config.yaml
d_model: 128
n_kv_head: 8
activation: "swiglu"
norm_place: "out"
positions: "rope"
rope_fraction: 1.0
parallel_block: false
init_std_qkv: 0.0558
init_std_o: 0.00806
lr_head: 0.00496
schedule: "wsd"
decay_shape: "linear"
train_tokens: 126800000
Each number is 128 + 24 x the weight over its row's rms, rounded and kept within 0 to 255. Layers, rows and columns count from 0. Numbers have three digits each. The size before them is the row's rms in percent of the matrix's.

# layer 9 attention query, 256x128, rms 0.189, rows 129-150, columns 64-127
094:124174112102106132159160090107145146141147154165118070142116157128151111155169098142110086154136096162117098126149133155126128140085166113117116080161139084135155095110105137177160103138125133
082:144132139171140116152122171146122158145146141099180089125116091164117119167155123125162174128158122105133114128136133136110145081140135165121120122136114100164138125101127128127115141125121139
092:108096160126126097108118123124092106125113094108147159121132102103155134113158144133145150085116177097125106176124132189099134068134150127120143149146146133115132094156149167111111119114158078
109:156130115113128111146107130131151134121133106149160132114088145136108114128101131144131182140073140123133123110150123067162121129153105141162136092108157125094119158147106115141123130143126138
106:158123136153144127120110119113132125099153113130156135103091151133116119128082162152119163145112155118133116153148142081145109131167115122149173148101152158102121120131097091192124161150107123
103:177150128110093114117097130116129107105139122165163142137102163141153138103111155141147158164105110123127138143147169033155122106133115129189149135110150153082114143153109135148108157114126140
102:141152152139171127125144123112099145126156098118138121122118123130125132104116109121116144159170169133131175138167115165127109102123129125104149159141133126122143082138105120163102119139133093
110:125118136120128103132117143138115103101131121165134126131096117125129163097100172101157120150130096069082105126135140061099132083112168125130146103120174153098128148138109126132102157099120124
112:143144129123124167138177085148124134126157119135143091091089112134141125137119143085110126101140131111160129087141131122136117124174127112158112132159142099131113116164087154162108186125120081
112:125161126148119122103114120127096136154143131126093122145166136122121108155138095158115156073129140123139171180132150140147139094119079128153136171117072125113162135117130136130093115102133155
113:142145128126147104115123111077084139154127134113106151126101168084129165133126095107111151134138075124142158169080107171124101085138155164129133148135139130096138103151094105143123135101110138
112:140120085147118154178117101163116138113114113142170133114141110087147099118111130108132128142123114095107155154120120153142132145130103121149123161129107143140100109091106163109160107139150113
118:109142118119090144151112142129134160128148107085128123135136107127097088124147154100094191116111133144174146119140125176124129107149130116142126088115142165115136202138117144122190127102094123
117:131130122113155110151155097149145109101124160100098053112159102102138094124152181089110123147124105125084144130135155145154128176136099141118106125159156171128081104115131136086152122131137134
108:127126123141108187138107130139148117097157139113104139100179100067150119146100134124133120097119171109089122147091132156151127126128150085088166158110128135113095127101118128143061135116156125
111:164116131134159140122107158159128125131120174136136142126108110095144166133106104079129186087114153135160146146138157080131112130132067164149115099149086139130129087146093092159121100115180134
092:123109091117155131146143136154113146138151128131162097141076143162107112111115140125099189132129116091189115158150120109126122129152052167135154112122121113125124145128143104149137126129114156
097:097139112101112180161143115143133120087143082099125118144111107131145111083136149150124113090132119127155128136153138126125142129115087113131089159095138155139113152114153144103111100117089133
099:123146153141133158123168087112123137158105138121094109108182119142113152126141100110112085153194109141098158139126142148108143140094129119104088166137108109167148118124129129114120114098118113
088:102110145118143091157112118143131122073104127098136156113092131101173078092130134140171178110090163113153121154125115134129161102142138117094133113104127133087098122141145137110126092115172126
094:102109143132124123145155146129124123120094127087129155113119087073155105109133141134128136110163152130167137116119101189112122149127148086111123134132085104183119109135133141123135088143166109
096:138146160143169081152106142147124117116106119141143115124097125148112076122111124159140192111102142139122146106146077152123118135147126130102174133164117146111135130121111113134086121164172111
# layer 9 attention key, 256x128, rms 0.174, rows 129-149, columns 64-127
068:116110128116079113158138140125132134161088149110109102108097103142127091121117115144147139153134123158132143139131139130120118121140190143111128125083148087118135144145107132139144142135166120
103:113138100132113120148130090140114119136123114124127133135158161181154089135082137116127107079131104113117124137152136103101155135091133130119145110140112162109116154107163132134148136133139126
070:178132127122141109096139120139151136114168114144112154125167152145126141157084110110120188133158080111102117115147169109114144138111143109177135105121109132149167133112125137096137122161088140
079:119146132107128093113131153107156149131071140116160110136102147098166137065108147113153131112128117137131122145134086159104148109134122120147129137142102098130124133149116103151139122101163092
074:125118150121148123103126114142152141112106074122125115153104151146149166135102149137118129111151091125079098165133138123118169143086135105155117086133116119148122148126121126117142144112113129
084:128095132105122117100124128115144121139127141122158091138119143108123160125111158106136172113109121125123105141149148130088152114127099101157130104133122128152146137136164112171167154142087085
099:129155135068128128105121125103137115128169094128128123143102160156187117180137135122097122188126110106137134167155121086130151144128126137168128153137123131138095117116127161138121151161109115
091:132127112086153104106118151083128119125136102126153118122113099089135178090074159108140138138160097154148140104138133194099139151138096102114082127142143081150146130152126130101113149140158126
127:154126149119137158123142103157136167128102136141115118101142152154107078179095130131113161130138148133125095137104144105127157110130149132132123095148132155167156178161158089124189135109091142
172:112127133169077123107144145150099129098137146120114104156112154137096104121136036164134165136117146115122156172105133120117130088146146117156118125103107173087132129113128160144161141117081132
181:138137133107177129101144136131159182096088166108123152111145117120103132115157113118132096160121124100147145133061123158126119114147132127158129162142114104141140119179111144140083150134104132
176:150107155112128168120108114110119133090111093174118130148127115130179131148121129133138102144142129115126092170150116120119147117138144103141120119139141121105127134101131130111162126200134126
177:073121154130134142123128181126145144084174121126134119125148090088043142134124114143099195173125140147124110132130109173135112121140102118159133127111108083119136116153102150123147140091102135
179:102129143124143130135103087118133106128079145138128125144206114146136117134163122100109139085139139136115144122194126144108123129135105145054132151161133127108115124160113134113208126096152146
173:153140123125132161149131125137100116125174123133113109125130134146134125134131127091136129089131147085128114131082130094122143130146153142077141143153137111162087109115152143135052105083127121
094:162157122107186120111107106122153163120141129126137138083127119156161122154124165128151124154102134133112124123126159107142145107115135110155123144140149122112134117121159093141061136128115135
084:093113133133139123143128111125157150134082170093100127125160108134126141115170112113152109084117111124116147149095113132115121143153133125066135145154132151137101147189139149154116139069135141
113:087137131123166102145147135128162148151112163108149104111164133152066113128151132130069135141102118132126132089145101147123121132113114149102155135094141144109163132203073117137115158117101126
072:130139093160099166134127116134099108141152132151081136109158129154129091152161122155106107139152131144110140117119154127126103161123156154079141107067144143156110130121151132129125137171118142
072:150114122107126123091130137135137121138133104138135141150172168132124154183103133106106182123140109111099115137128178100135133104102123095195116098128132152156172127111146134120147151160086122
082:162111169150159158115127106134115098145147094139093159111176183143137077189149103127094131148133164107087115153132186107142142095090150150131131114148150154128114119081136150113118138160109152